Part of a small language model's weights.
Size: 16 layers, width 64, 2 heads of 32 (1 for keys and values), vocabulary 25628.
Architecture: LayerNorm before each block, rotary positions, no biases in attention or MLP, untied embeddings, attention and MLP in parallel.
Training: a variant of SOAP for these matrices, 155M tokens, 4715 steps.
Each number is 128 + 24 x the weight over its row's rms, rounded and kept within 0 to 255. Layers, rows and columns count from 0. Numbers have three digits each. The size before them is the row's rms in percent of the matrix's.

# k: layer 9 attention key, 32x64, rms 0.0716, rows 27-31, columns 32-63
# q: layer 9 attention query, 64x64, rms 0.0709, rows 28-31,60-63, columns 32-63
# v: layer 9 attention value, 32x64, rms 0.0708, rows 0-31, columns 32-63
# o: layer 9 attention output (transposed), 64x64, rms 0.088, rows 0-63, columns 32-63
# up: layer 9 MLP up, 256x64, rms 0.101, rows 0-125, columns 32-63
# down: layer 9 MLP down (transposed), 256x64, rms 0.1, rows 0-124, columns 32-63
k27 130:144128131105138130152134093146110151149115151132094158111182112128134116091117134123153155123131
q28 120:100062109101160148103072109121129141119142079140119096161140107170147128125117141179125158125128
q60 134:095074098126164135125088119115146141114148051134117111132138110193139143132119111155102141121128
k28 134:111165083115117132135111127114163186102137094109106142122123121159112122098140103115075154146112
q29 113:080164180104134135099101151097115130138149110111122103149109131146091147097149133093144153141105
q61 122:076175165128141140094117135096092101128164104119114113141137129136088135099163137112127127125145
k29 118:106157077136139114122128111134133129077116128139072117126113112129124122144158122108120141138085
q30 116:116150146092119167131145153144129117139104174121131129161161141112090116165137152141122137113127
q62 128:136128143097123181127143164149122138158110166120110155170144131124085110148137144140109136093116
k30 121:131116170123089190122124166147131162166124146138155144123139123095125076141108140148118154103105
q31 115:106100136124179157153132117108107101136121132161114150119143106126171149107125095120090144188174
q63 124:132095150127171163164148106095096089132123143126117130133136096154149128103115107123117136182175
k31 122:117165093145106177118125109158141136082147105126132107167158151154117131112130138131158098131140
v0 103:139109101131146127133158109121151146122094087146092103130150130098115102090097177127161164149139
o0 095:128142139109120129148110121082116123140158150115202119125160106192136096123158079137132161127120
o32 095:111115134141116164106161126132144113126162115141135148120114159173177115116096106099086126132147
v1 094:139119110128129145107124143109118088158154139189107128130171095163102151126121151110120139117115
o1 084:074138082110130150114145151176154170106132127098130150138127154164120145124140067118116089138156
o33 105:134135131132153162097147145129093086187123103124151095110105136107138123164121110099140148142086
v2 095:095142133144145133175123145158152147129171142127153131150124097107145106102113125126102144102131
o2 085:114149077147161079157114151098146132092122142142096090153127138185135123160137142128144148093093
o34 105:137153074090110125140093117145122127132094098161137157128128121098126156141129123078145136172173
v3 097:153112120138164150125101097162121143113153102127097124122119124138120129136175142124149138118151
o3 092:094134132162118142183149133127089135121111114143140119121107138134139135144165101135156150164123
o35 107:146136174064110119096146145163115168109134115121119136105158162128131132126109146151096139128113
v4 096:099085128158129142095103138153157129102101105144111142136118113122109136138138126131147112125173
o4 103:124134126167101092132149143141085126150121158114153110140082108103120079106158108120148091128126
o36 108:139123130110123134109089114150182125105127125125153109114142127120121158181115147141074122119134
v5 090:145157119096130120086141122152087070120119097103120126145122106116176152143080096104102090137143
o5 087:110084132087115124156116137166123137138178145128085137130137195152127097098137126095135116121120
o37 094:111137118145119147097130129138115110121110158144065145142131136123148087095116140172114141135111
v6 100:102103119144136143147117136117142146062134144112084138138134143127154151148109087137132079142132
o6 084:141209102100149143094163120133145134142113166094147127162152101134148104125171113170116141124123
o38 106:154128173149148080102115155115172134098135153090126125133147162099140118149161166120103107134132
v7 095:161102100136113113116099140128118118171119100088111118138175152122106105114143113146122104113145
o7 086:093145131146132165132146085150124131111168069120110121132118144126113111147114061142110131138161
o39 099:129160144106110081160128108094118116147132162157122088077177067120123110134131097142114135144117
v8 093:127078134147136137146128100179139111111166105130149118100101112160127139127140163104113155125142
o8 091:158158159112158107153147136115145132080095114130182143114122122128131113139159111169093081079149
o40 100:089123111153114149088129085127105160121094124129108118138166097133105128115147140111123152137144
v9 105:116117117088112131127119112134166152131150162125126198092146151099103116113121111142129106110130
o9 095:130195156114120144137111171145131128131134153093102166105094128160149160108114120135145151118144
o41 115:119111103136131140081148127135160132116128097143115140048127158130100143112125149138094113144116
v10 107:147111065114112143151146143118122125107128139116145114166167134138157156131135100117121136113120
o10 096:109162144141120100092122122132158135156118150134120115146164137108120114142125110144161133109132
o42 106:143111162132105118102177188120090109167134095177144088103139127108112160121145140142114149116152
v11 109:132152125127110153146180100094107131120087123147120161142108088097156148135142149101142137057136
o11 100:122123159144114134151128097124139061192125141112134102164108140143116113136098113113107112125149
o43 111:132115130146145129082120132073102171097148133107144153131151125172156124108131090150149134168107
v12 108:091092128108162096074142113118138120161103124080158149152118137178119114159116123176129124134110
o12 096:130135127087118125117180140119119128116147088116179137106104165145105140107119175102141157131113
o44 108:127141137116111127161083146125166132140115108169121156131135116127115140108122142184146107074123
v13 106:125142172122142127159080110113081124125146127131154142096148118151164108122105134123127110100131
o13 097:133134134148126109136117169140100102136143127132156139180154123183145134141153143114084136103133
o45 114:124129112121142154137153117127150146116092113094145074095127130086136109122123098155144110120130
v14 104:118126135148117110198110095129093133138157125158129171116134166109089141158104141099104155152153
o14 093:141146088124134136129114142139105115125142119101145144150141096117122106107126154136121093084119
o46 105:125159156118121135143158076113091156160123125133160090140146122171097128147094160160105127136123
v15 106:101147117120105141098110149142106178083097135130160114140176178151157120121126114102094098152125
o15 097:146133161109134130085104123098136127139103066118148103142132119107112118115122083175144141115114
o47 107:123110098134117143137156157095159067133137128119113123140131122077160084135127177127111132129125
v16 108:142121107131164123143149148131169133102127120123129147068123150118153165110090093145126148109128
o16 081:092145124128142117105154080157119131160138095119133126138132143150102115130119097146116122142145
o48 118:117122133152126135102092158151142129100122133148166123184141126099140106104136125069120121116108
v17 097:146159150126105104130130108094145130136194111127115095180118110110180138084117106123141120114113
o17 103:061147146141125146146126125120127091126106119157156129144133158126086120092124135105121124124081
o49 101:165106136144128120169153148129127110114181142107127125151136138090128111113138165164159161085172
v18 101:113186159123159125095162144132100111169099122124126140094128109158125149094140135134150096095141
o18 095:128108111151125122148108152138153117131167101089136148166156118121126120122104145144125156098101
o50 113:119148096163101147124158123126099124118129129173120111122101112128151139142124136121124110138107
v19 094:095135159148128133084151129103146098114150120171081121147137115126130136122094103166135174120112
o19 093:175175122133104115147141128099143154114134118131155124138139174131107128148094095149150122105122
o51 110:111093113121160149152103130149092095158163133089101119149143091105158116095165140143162132112104
v20 105:114106155170154093140145115111131147132124127125068134121178094123138128136100119116085118108157
o20 094:146147119054115091178158127159165118156114104142126116109092109109101139105160107105150132152099
o52 110:150129164119109143134187096102129110144112139127123132094154153142165108154115145126131127171147
v21 093:191103173080133146135136151093085124091094135144116129153122107129125122063125156119127081159137
o21 085:129147155126095126108126133158122123138141156167089127141112115150147134152118179156122167120095
o53 110:149126116115147113091142191145104127146140096113102082161116119157123102117096104111136126160133
v22 103:103088147157090115139116123117148129124105132143096076168154180139097152177118112109155126106121
o22 081:098147110122094149086102129151117161140164100132087165095152113123138139137131108174096097147153
o54 112:136087125146113126146140148111139143125133159098145144121113081157140135187154127153161130088084
v23 095:120156116090107148107147116083120153117149145103116104131091110133125137178137100137129120172163
o23 079:172113121125172116112106128115154137148132100109098149162101117097141166122152127161114137160122
o55 101:117149127087128129162155141137153158154135161127110140101114140156131131110138172118120149125149
v24 099:129151140152090116118147123144126140147105143096163122107087159118116109117142117136123129155102
o24 087:178126132111139129116110088180117117123147111154113117081121139087157112154144129169147085125121
o56 108:125093069151173107160101134107102151124157111166112154113128151123165097147114140111105121087144
v25 093:113158160110122135144136143126079113147141100124130120154159161123088142161099122100123171135113
o25 092:170093084130129136136114086089162157140122098074127140135166128141122089101147130099123107150091
o57 110:148095157117120145147139112186098154143145125116088109145153151105143151139103115128118167123153
v26 094:143104108131112096095109142111090099109115127112165170158107118128115161122160166168145157152136
o26 078:157132169156126151094136124133140116103117135118148127132079113135118089154116166138096153117098
o58 118:113141125136140145149146102130120147143101101154103104122095139120152124105138106148095123104152
v27 114:103108110131140137175098109098164101129108103154098129121136122162164103143174108145129120163104
o27 097:083116158158151166116134124122106119163115122098121061158127113086142179140143133164131113117103
o59 129:141122099102142106109108094144110138173120099105181180102144117152163101109138158138135106149136
v28 101:105098120117115119116088053148121176134128134129121078124120120147173162120114159143128151157138
o28 096:092108109147126130088106097119132121123132142129139128111082187100132166097188120144113129137110
o60 116:127174134091106127144221130148129136123134121120120166159144101145122113116111151133128143102131
v29 092:120101052151096148130140143131106138138119107104130133148108116136113158167117116129099150106186
o29 084:140170184101138130127149094136142144145114134134092095161101158142143129109107128161131149145154
o61 099:143107141160113128154115083151141107116130126159145136157148112157102152142129136114123133078126
v30 107:135138158127103140153156193125176101159090103122115109138107103112091147112111128162130165146114
o30 096:166097182098141148142108139081098146123200161134119123124146115154083097150134128122149077134100
o62 114:139187114176144109119127154158117128145159105126166147160120096119129142119157106123144117139178
v31 089:131108132123097092116135127098145172158103159160129128146100169175144161081154111065139130119113
o31 086:120158171148156109110090130119152133168149160134125154112066110103115092150131086146150143099096
o63 098:137113140112187144153153163142130098085104110105106115096136129195139136134155105096148154086156
up0 113:130113140137141128090108132120160142155129119123118099145178113095173134136153100137132145150099
down0 103:121115119137120101113113090136129089149138107138103071128107115103093140136083141104123127137117
up1 112:118144165102062146148137132125181133130117113162114138104178156155133141135124125147086122119125
down1 105:121131133183124116132120094108127041135133112136122139101126121114112103116117101146153128122113
up2 092:107133145120098086183122142127162134126110130116140141099144198119131108155134133125119115110147
down2 082:088114115113166144088106151162093138119101099112143138140131114122172184136137105143131146156137
up3 109:141125132155161128129149109082110121137160112126160169135105150148169165146148114136174092119121
down3 138:120137157136131152105106144125087155151134094095128140157101095116138145082108110154156146119157
up4 103:102147143113127130150147157144160157084144134149107133116141143148146065107145135099116169109120
down4 096:114106147132147129114143128112146112126159153148101172106152141171119130134119157131142136143164
up5 089:127085117118136175102120085159125142085129140124139130124133102108139142126136124134129183132100
down5 069:126135101091150058130141152109154136131167088161159200156148105142110157141123131111097160127102
up6 108:127115115140163113143109189097124132132143121132122135116141169118162104157118150109094121084103
down6 110:155146145120127136106110167089147184199096142159139108157159087151122159154185107145146142149148
up7 095:109118127106111157122116150135140152105154140113181144138132128126137139119127156125082129132154
down7 087:131110163140116141118110139164092144166121080107133170114101134111167169125129129120145118098145
up8 090:149082104156141129128142140139133112137148146155153184126096118107123121129129165164112105112105
down8 087:138074129129171129120116093137109163080131128146117156123118134142122134140132082126114124131138
up9 086:117151110137109175118168176070123116105124117134122126127144121133117121093161101143111167103074
down9 096:122093112135114144177082118175105170141096135083178116151124117139128119094146137111142134151144
up10 097:163119143176131123159123130143113113108098143112085157115140127146145165155107145128138127103074
down10 099:192114125134096142148144163125147162155138096115135102125143165122125140122155114121130139142151
up11 093:151144175134128170116184096139104150135085127083146161162148157125116142135131130141089130132134
down11 093:091124152134127110143124178111141122104110134158094149119142105136150162131141113125146148167145
up12 091:114147144145126115186131137132118126119142137126117140121143127120169106154116116138137160122120
down12 091:127170110160162173089083144099134070106122117135113134099105129126132144112108158132181125139123
up13 089:129156152162134151144116105159133112151174122168099147117127138127118163121137094098125150099151
down13 083:134115107101149148144130095122122127138137092113122112154146132163156118176170155148106118198122
up14 099:113094127108144106113104101123166133148109125183149145127159128141126161170129139133061113118137
down14 099:075085147161114095153127167146166146108145130094122128086119126138105139123137122137162164107149
up15 104:130119097153135157136130100143133111093141104140113151141093142124113154091149153129095099135124
down15 093:120147122140130093107110123148139097104109141153146099130100140116134148154105081140112111133080
up16 111:104157141158092093147143103090191154081137091134155125134124115123148125115137134104107165134109
down16 137:107112089148091118083132112114118144110100117145162125113099102109143166102133111089136143098128
up17 086:126139154135121130155159129122124128157155125119143134162108115181131144097112161109089116123159
down17 088:105127136137128156088070127124135137114092114108119122105137116107143112116118165118128138111094
up18 104:129119145112156125124108128109129130125171140166149170154111146084120095082105125150114121157159
down18 122:153105105146111101141158107177101129115106106103105104119145114169144125151102159096133115142130
up19 094:111168094114121149152120155113116100118132124117115150131162156112120117155097110126143118126150
down19 076:181136159087151112130127151093142127093134123135093122126121128145181102133097083102152164153115
up20 101:128116117127145126195107088114125132125141137155129122119184158177132146102116169122110108105123
down20 082:153132094162156133082103141168144112126158145121136122087099148110113110147153128140121118138133
up21 079:148157132121145104110095144104116125168133162140102108157139103087124069112119146101109132105143
down21 079:154158165141087160097123115098135105178150090113132172127134146110130089098113137155140127135103
up22 105:132128169126134164111105103132144145145096155077115139107137103158119130176145123105095134117100
down22 087:138141179135126152110162131103104124148166119153138143154102129153158112120138139131144097130159
up23 090:126109167149127157130149092163157173146147109128109109111095127119191154134108087093121119129138
down23 110:081106146148142116119130135160109136144070141141131110099139126156148184128127148149119155099128
up24 104:143159126063105106155102123120182110110130144130155136107116126149159111112172139157123157113151
down24 103:102101132140089106110135117155142156118153163120155116094128115117143135111096119121081122123113
up25 105:164095159153163107120141103144112143146140132131160113122100129146135112128117116126102111128110
down25 101:146116152133091107099165094107119142103165125099131089093136155154144099114081129133137155109154
up26 106:127142090157117135116122115133143133142139115137123134146080105108149115146152139115138089135135
down26 112:153103116092116176091102114174115141115161103134094158126133171117155095106116138153106097121107
up27 107:156111102175117086153138139165140181140153152095149115161127125185134138127120150114130135163126
down27 111:084102122170087114077100151122132131143122206128131150152109141100143117121150125139171127121134
up28 108:116148116178153103152128134148099133151117089121115092100107102111152135144132130110158103126142
down28 108:154129121150139124124107108114120112129085115125155112131165132129115144143177162170122149123105
up29 098:098135135160140120145125095113154119152161120162095134152117144144155138137150148093104096132112
down29 086:116132118139082097096105097109174122132130171122167128130132163164108161087148175130122101141140
up30 105:103144156175175131099150119130115154097104140121138124160123092133164123071166153126092116164145
down30 100:121100127134116136085155128149131126108132123139117142100141101105111141152133150117119098150133
up31 109:109109126113125146153112091138120171144102126146134111117172096170143148116157117124105097153158
down31 092:142159146104091122127151139142104127123136125143132152180099118153147068152094152121135084106090
up32 108:159159119102172132103129169151103157088130117140160099189119123141129155098125168134104122123107
down32 102:098127137140144155143109104145150059132105162133116171121121158173116117062135103131120104139075
up33 104:133071132170118121197106133178113120149150122126132139153133142191129140135137123118128124129121
down33 138:132134163122132098135140099103095162147107093139137142105132105137096088126123119099133112117128
up34 105:138144158126146153153142165095135135137110104165112137084138085102132090105100122124164130135118
down34 099:180101121135153100134107163097149133135113115126141129090129107121136096145123154134149085091114
up35 096:124146102136137123139132163110104117085156158118134142125131080133155139114142142119112139126159
down35 089:115123177141079136107149103095128150088147118161132090127143122121115099128108117110095128084121
up36 096:086153078157168123119137111122114094099116131116151151156131112139103083132127160121154146168134
down36 089:150134154124131140110177153165135129175174062152146125122154144137131102118127087112135126148137
up37 096:140131097110151116110161073103121142070144126128098136124157110191117143157154166117176127167112
down37 105:170100137129117179148132171134111130141103141116157120101148148113111114141133109122100122147152
up38 087:141130089164116119159148156144125132155134122133132118139142149147124135052123135083140139182118
down38 087:128143121133145145100144073128138134130160178150131134122139128145130120178153162166121103103142
up39 102:104136090121113176164153173130155110162136132088164170138117096127160139129097131124155129130101
down39 113:104077136120148082162130150121121086134129128139135142104070114150136109139128161143120091107117
up40 106:153177132135125132123131091104122148108093129107121140141074099107096123149163104148142121175118
down40 108:097116156096138108154115101143131137126143159161101147135187121132098130107138097148120095086133
up41 088:129133163113152126122118151140110125076129117096144132102154103168124155101121134100124083115098
down41 087:170124130137109131101125120121135103116083116137088144147128118158099180132105099163143087109113
up42 105:149117107135157162102157098107119145141127125151134149159138167145107133152128125115117065169107
down42 112:127164115156126092128133109163143136115148112169126144115106089114077156160177095127153115086166
up43 088:155126122143128160155122127132144129122100091159076137144176128122131134139129123122129129159114
down43 095:100102121140175108150118116139108137137153108105146129105117081120140155147081162151145161114156
up44 096:114128129117103138153159116163151151142157146124103107094082124180113099097152137117141127115116
down44 092:108111085168151165121091178136116088149119113126119150137140135115116133119169139148126124105176
up45 115:135108129162121161131121113154107147165129089142133128078118153164137160151136079075151067109126
down45 122:115114113158157152103125079073132120161124087095147075101097120119128119107116139115135091114155
up46 080:125151123107111087129121082117143156130133160075152109135109152102153114126104098125131129118160
down46 069:140198143152111166096137158109134132160125162118120111164146102129125094162094092084136116113126
up47 110:124143129162157125115106162069138145117116122151101108126126099141130138186124122184098094082090
down47 122:124141110167176125084090151154170135115136180107175121092126138096153116137111119136132134084150
up48 101:153125150121165173048106142163153129105094136114128133130128140141137083173138100125158139149164
down48 112:094115125121120124145138065119127104140138116116087155139143143126096108103142136067159142131123
up49 100:133107104094092144150115118167139172148141136167091159133105149136118102086110128099078146127149
down49 092:174113144154145130178144183104144151159136096102147118133148116137121121121135124130134125126159
up50 106:113155147149115135101147150106071136141142121112122186146136127123151167169085157120127116102129
down50 108:132121118106177085113131094114107128116130157181110162115138102131111121148123160114115114118128
up51 092:135128166137143127131126168139103133108138104176147118142107158104117150160121128102092140093127
down51 102:145100129136129106137133131117098121147093107147138113100107121124115159138103120074078157120117
up52 112:128134172176114152141165177132093139147119129106121085108148105107145150157169104097139139159116
down52 094:126142100086125158148087106124105123176076110101154151138153135143100161102168133153149102114145
up53 080:166129136088145105181141125092131136125115146110140167149132108154143132136141144122110135138135
down53 108:109110153135154159104124127135152129122157123152126133180173113081139107130119128212103156142123
up54 105:155090148141141102077143143164085127146165116135086111162113136152146105169120129088129157155155
down54 083:153144131161093109159108100124157129146154144142163126133137180133171128121185170153126119138151
up55 098:127138128160143157124133104126120147135141132096127099149164154103131151149103128125128152171172
down55 081:125130145153197156126130149129142121168078128148129116150135128149151120102146160115152092102138
up56 083:138111133139118101128146090092131118143118105161091154114117128125118183119110132158094093116122
down56 091:142131137121119127124116146137159173140160158087133119119120120126080102099128086169090104110169
up57 088:080123090099125136099138147107163208129114129151094123115114123149135110143094116107129143134103
down57 095:105125146105142133162158120132160149160115132118159143106128094117106128123155149126165102130170
up58 096:111127123140157147124149175117110156130114121124151172154156122139171096101131122129133135118142
down58 095:112141140135101127149148124105113140119126136131179130125081148131109122095190127141118141104154
up59 103:123111115145136113098100118126183142119127174098162099157139155171137077141166125082113102116120
down59 104:160175125125112152145130138148116075087141094115117137094122137140143096104092139104137144139143
up60 090:111136095128107084174141121143132150108117117162043150165156144138126161143106129143105127121115
down60 091:128142116123120099069170082180113140117133136117159102129123140137115107160149140098099139154108
up61 099:139154126167154122131121077151159104127115093057109123116151125174133136139091180166117141137124
down61 113:087085099131124152113148147103149130108065136123136096120141149142159203134128086134135137150090
up62 100:142146155128094125087113142143163158088125132093153113141126148135129169141155141130134116159098
down62 112:121152128107142118081102104136102114129145082153136145141140161135106149101150130102148124146111
up63 089:130123148167102108058158072087129111096164117109134155166175117113154098135184130101105129137138
down63 089:164139155107116087126183098086116147191124145160166134130114095172103143118134152109103124139134
up64 105:112156174149114095147152128149127139135137122112178102128102134123149134170138122127107074134093
down64 110:087097131109108157168130144122132139065161173125176135147097143142141151156165133117135108129141
up65 100:093140144117138122125113110152123144096112064119172143133124122118096102119138101123103123125090
down65 102:094108143076115157125136093160118074146126108153133114153103105127134141104109155167133114130144
up66 101:140136128159135145128126103122131110166100137131114137120122111131118131167138161131143129139065
down66 116:137127133078133118090160104125114121104113163079132132099128166131104144093117141118151090066142
up67 097:098141079145144138132131123127148101135141095102140164076196108122155090139134071138130104109145
down67 097:129089164125104129117110126108072139093155129123118098130132134146138138102155150105110122123108
up68 103:133155137125151136112078142104149147157082091132160154142112136141124101157136116138132121140134
down68 101:150123091080134102104164106120158106093102132098113147147124146138121099164071117115131118143144
up69 101:134126115152096137135153081118152121114119131146120147160164122093129072122100152155123093109166
down69 098:130159172088133128125120151127099118178146062136139148131132114141108116118120153118141161151174
up70 085:129119147113134109159077117094168132158165099106146142106135081140118125155135148116100158105129
down70 081:163109155138154105134114093139090170121126084124092113137123093126108105136137138102122104162092
up71 096:119129151105148113119175146127149122088126099110151119122112129106177127180165114124086114118134
down71 095:129075088133137112118142122122134136184162172120110102115151128121157122117150130074154163125134
up72 089:113115126144118161130103178146147150143130129117142110154102154137159105135141118114068142107114
down72 105:136155098135083106132123108117156122121146143170166117107133108113116142159120082173090147139104
up73 098:112100117126083151163129129090166141090101118093145141127153155154135176143097144135092121145131
down73 105:140096111139155132146128116122115143188089118140103110127162110128065142106131135116097137139182
up74 118:136098151153146144103129103156123137094137112119156100173086121160133097138133125082137122124109
down74 124:108120155091153116099106131158127133165124119140154170152122103133101148121119132118122120123070
up75 078:156106105191141095177148111111124113107163105137108090111122174138140133163121146118123112118108
down75 082:119132071135138115076138100131131111110164143107120060088138132136127175098110124147090147175149
up76 077:099110093148115086132152110135110122077156104104133150137149141157109120121142114101134119106127
down76 080:127120131096113077120129133139119134155143095126109158141162092124121131126124111125118146137108
up77 097:102148143099092114124125141137140125151142120120047081113154119113122119100109079113119140127128
down77 077:179138113136151113139110124138134184116086126132134154132137107159131181145124111119112092127114
up78 087:146146137123140166111125123099136140089130084145104153133123151097097124115126118131094128122162
down78 096:123138131132088121100141135098190172110135134118129080124149150120149107104108116157134143108075
up79 099:107138120123095097126128136083101137131118129119129108130112106091135128170104109117084161151156
down79 091:154126134150104159173128108153143130099146109154116154133157184140151149119137138137152116126141
up80 109:155149133130147131154133106161149153133107128151126153162131134144113111111106090123138137123086
down80 092:123089091119055121118132112095147113105121098125136124115096113107126123111126135137122139140128
up81 099:130122088097131128121159163099140139116120103143150126127121160088141107133082122086089084115142
down81 094:153114113121105111091132104096155105110117113106124147149139150140128135122122116173172109133120
up82 105:116152159135111118103160133130142128126110065120133120147136149086115146130110104136119118180111
down82 112:128123098152122178097107134148124174090149108136109128087128163099119182138145142119137144096109
up83 109:127145107141108164180166120133148157146116140146127158094159122081096132154161101146144142122136
down83 099:104118118138136094063104146144133116083157148138132139103129125165155120110111122136108148147104
up84 096:125142157113122149126120164127118093103148115123102107147133132123090137083121096130112099084161
down84 092:154085098108160146158115077173170093121090135100123127118111114146139144136115131159125074096138
up85 097:145143161139152133117131113113174103112122103115085114127137157106121152183134116128132116127153
down85 089:132179157118147089114105151134095106135136134132110121067138149138147140143118144152127168157157
up86 106:126124136130138127155146153120142143100157102091127099108127197145093132117152127146152116139142
down86 097:122089159082117121102112103157125131127143106138154119119123152126156116115117135150179151095090
up87 086:114134149128132157173115093111108096136165111159118148095155093119130141135124104158120127165118
down87 097:165095086134118109110176127116120097110128148136135149161122084142137135127151114114124112103159
up88 114:160158165124127132138110117159145138151117139153144180153103075140137136122147131104129076146136
down88 117:170132159099105164129125080147146116127143124141118157145160095137121115113119085141141169099122
up89 097:156128140149145141150141117112076131116098133137086097101154090126136131162113116134121129104105
down89 086:125147111098143100114124133179160118102164141116159145137138172103154175097124134106089124101133
up90 104:110105109124167145115133145162110155145110098162125125153144143116145118116108130135141126178084
down90 096:107072162131127127101093093140149113114168108091144132080056150124149115145133090153109144134143
up91 113:146097074149174125103115136158103117153130139132086138153138134139147089130103098115132116136114
down91 092:081112181141108148131139146128139145084134123091144136104128117124118120108116120129181150126141
up92 082:117124201086139117152141148128097084116131131116122120135152120149133124128106103121145150120140
down92 095:137144119185151131140142080127151087125131148144151142158149151161162159165167145160103142178118
up93 079:139143128157093119131082122169144138110150117111097118134139126161119115096113131070123137147103
down93 076:158138093117127146129103116122140099145116086117123109053135096154095105129139156118119127160116
up94 094:154149158149141152150163117115115107139142139099090103155124155084154141184098145118139146108112
down94 106:122149131111106108144154139137145150137118151148129174142106105123093112113118074124138105154131
up95 101:166165103133151138105120141143133112132095125111096146105179110164117142130106153165095131126142
down95 110:116104130102121159112096086117123151156139124120137128133105154110116096133130132123105107149127
up96 093:136091127164133114114119114087175131119113127076129123084116094131127139174135138120144138134126
down96 086:067106091119095165098139151096139088133146127118149139150100115153103135126126151151163118110137
up97 093:139130132129145137112085108087157104092145147105132160128112112173140179127123168112124110104074
down97 094:132144103134125134130136125118154137185120100094148123108168093140139122113132118075115134139153
up98 100:120122082137081125083132157124143145124098149108066117133186129103132133131113115086099126145162
down98 080:134136177090178105176114140103123140142149083098141152186104110167121161126140148137143099084131
up99 091:131111154112165136181091115105120098118116116164141129138112131129121104130145124116187125131104
down99 084:111085111081125122117157138136120084081128162137118137140149116165108116107102115135142102118119
up100 095:097121139126108130129151135138124135183149095193148147160108136129114130147111199158144137133136
down100 107:139106101103144123126104144148113077137141123142144064166133098122156150145141136124142140163128
up101 093:138150125199120122129120114113142110124128075163121100166142097144125106109139170106113145098165
down101 122:109078087148138100138100114109112114177131148128125133118115145127095160142147157125095094081117
up102 120:146138093152139146116144074151146154130087143142140127123163148169141173125116143118137141146143
down102 107:171137106147109130168097095113098111134140095113105090111082112108118117146166126107136079146095
up103 089:118129121132138127151078095132113099136114104146100146158101130154138103147118132086164183118126
down103 083:139113138142099145122149149104141165159089115091146094153144107098104107107165114123149134110118
up104 100:159150100126110136133113106192126141083140072115092142151124147156141127139151137110057127118094
down104 132:129087141120105123176153129113131141146128149105119127120148109130161155098098149105138168151171
up105 099:153112102213113146092104145073156120118132136142129117148119114109138150137145148114102110090113
down105 110:094128115134130120126144108139127073114099164101169162101123106125108146110115178108089112112114
up106 095:115149132156116140151207123115124125158114107148118132106120111121149137159126102122084107127133
down106 104:124123113139111123118113139128127095126081150135139133140128141181118132099077147118133109121158
up107 100:178114142104140142119151141120132135127120139120105133086130116150119115184140171152087097112171
down107 106:140121108120079143113146124119099114166117142146117137147147149143109062131123119163129177082135
up108 100:104171156150128125123155148130118154142127132106120144111125100127090135147152128107112099160134
down108 088:081097106137139141157107126158141131079142122101132136158179118108127183095082140127112146126113
up109 088:099160151097141167155099100135123151131121108160144138112123150165141167116099116158105095158105
down109 087:139125150126110087149107098098125103092127105130102092137117145115146118136139107137122123134082
up110 088:167158125126127119190131154128134130099129141139142143134112082118104124091127177132167116136108
down110 084:127121139174169108143150146128118090087165138100142094087125141092136092146112123091069101180131
up111 094:122115127119126155075139191168128156145114112177184125102115109101127118114100142130088092129130
down111 087:108098134150140143087122097133143108138105083131155122140121093117067102102099129156135125166144
up112 103:116120132139093172129116101169118168178118116157136108123126144133115128113097128118153130143153
down112 113:148149103128092112150109121146130194117112077113132107145183115150110105108129125141123095149130
up113 110:144121161127122133117081163096113078105126139102122090164166118113167108116095103094152161138118
down113 092:124121117132135125120126071132118117122131106147121142107089129147134139110151156114113089116122
up114 095:128146123141144098152141123133145107147171144152149129178156115136120092148155120107118165122145
down114 087:132132141100087176107117082158138102081122100122118108107106138095182130100092110096132130120079
up115 101:118106143145146128080127084105157151152113116128104130133120138166156149143132107090106127140125
down115 111:151143138133133113091123114101132179098138151168145131159142142120153116119108071132117154120104
up116 115:149173136139122145181133154101134134106126133124162137114163168131128111128166139150103112110121
down116 121:103118115134158128087169138156113139120129112102109173113167137151143131125108144133132154113146
up117 101:147128107152161117132171152086131153172130106091124091126139128116152136194116106130096134127115
down117 094:185142127122134171125111129118111145175129144140132159136102119067083139103130176136114132134123
up118 095:116118091157129120138132156107119102133103117173132120164117098152112119132139143113102101149123
down118 101:136111172141115101121126125184113100120129121171128090105112145131113128111072117138140102137146
up119 118:125159164111137123164129088099145144131095134138151095136148123133145120140131126121077082119148
down119 125:101126076134117141113141150125146120090118172099144147099126135111069150081143143153116110139135
up120 087:147148154120070138125142136131166136143130104120105145140111093155083131103098122117118141130098
down120 092:140155134170141153112141099141136133115135166163118184113121127141158145121102169167146131107152
up121 113:137152153103088130113122118127125135114117123137135160116138117100137120137103118150103105089147
down121 106:140152127136121160120093089083119159084091127105154133149167127110129100177118145152136132112104
up122 105:111126080158098116105158070189132135137141127115100114137143095123146160147172103126117099120131
down122 092:152117142134165143125137117085155110132136113171127144090129156176095118124144159175156107123121
up123 106:118132114143156139120146093079117143149131111139107128157139113168128103145130162132117130115072
down123 106:127183115156131066138100144125162118130088141121088122104148143133091123153121094128120158137140
up124 084:095138118153093144154104134137200158123152146105122147182123172160092119109100135140146102126128
down124 097:141175138117156166145127158138104144107092104084114121141156138126140140099154140127127085130106
up125 104:168136150137089112122129184109151150125176119113089131100118106109114110134130169123109105131125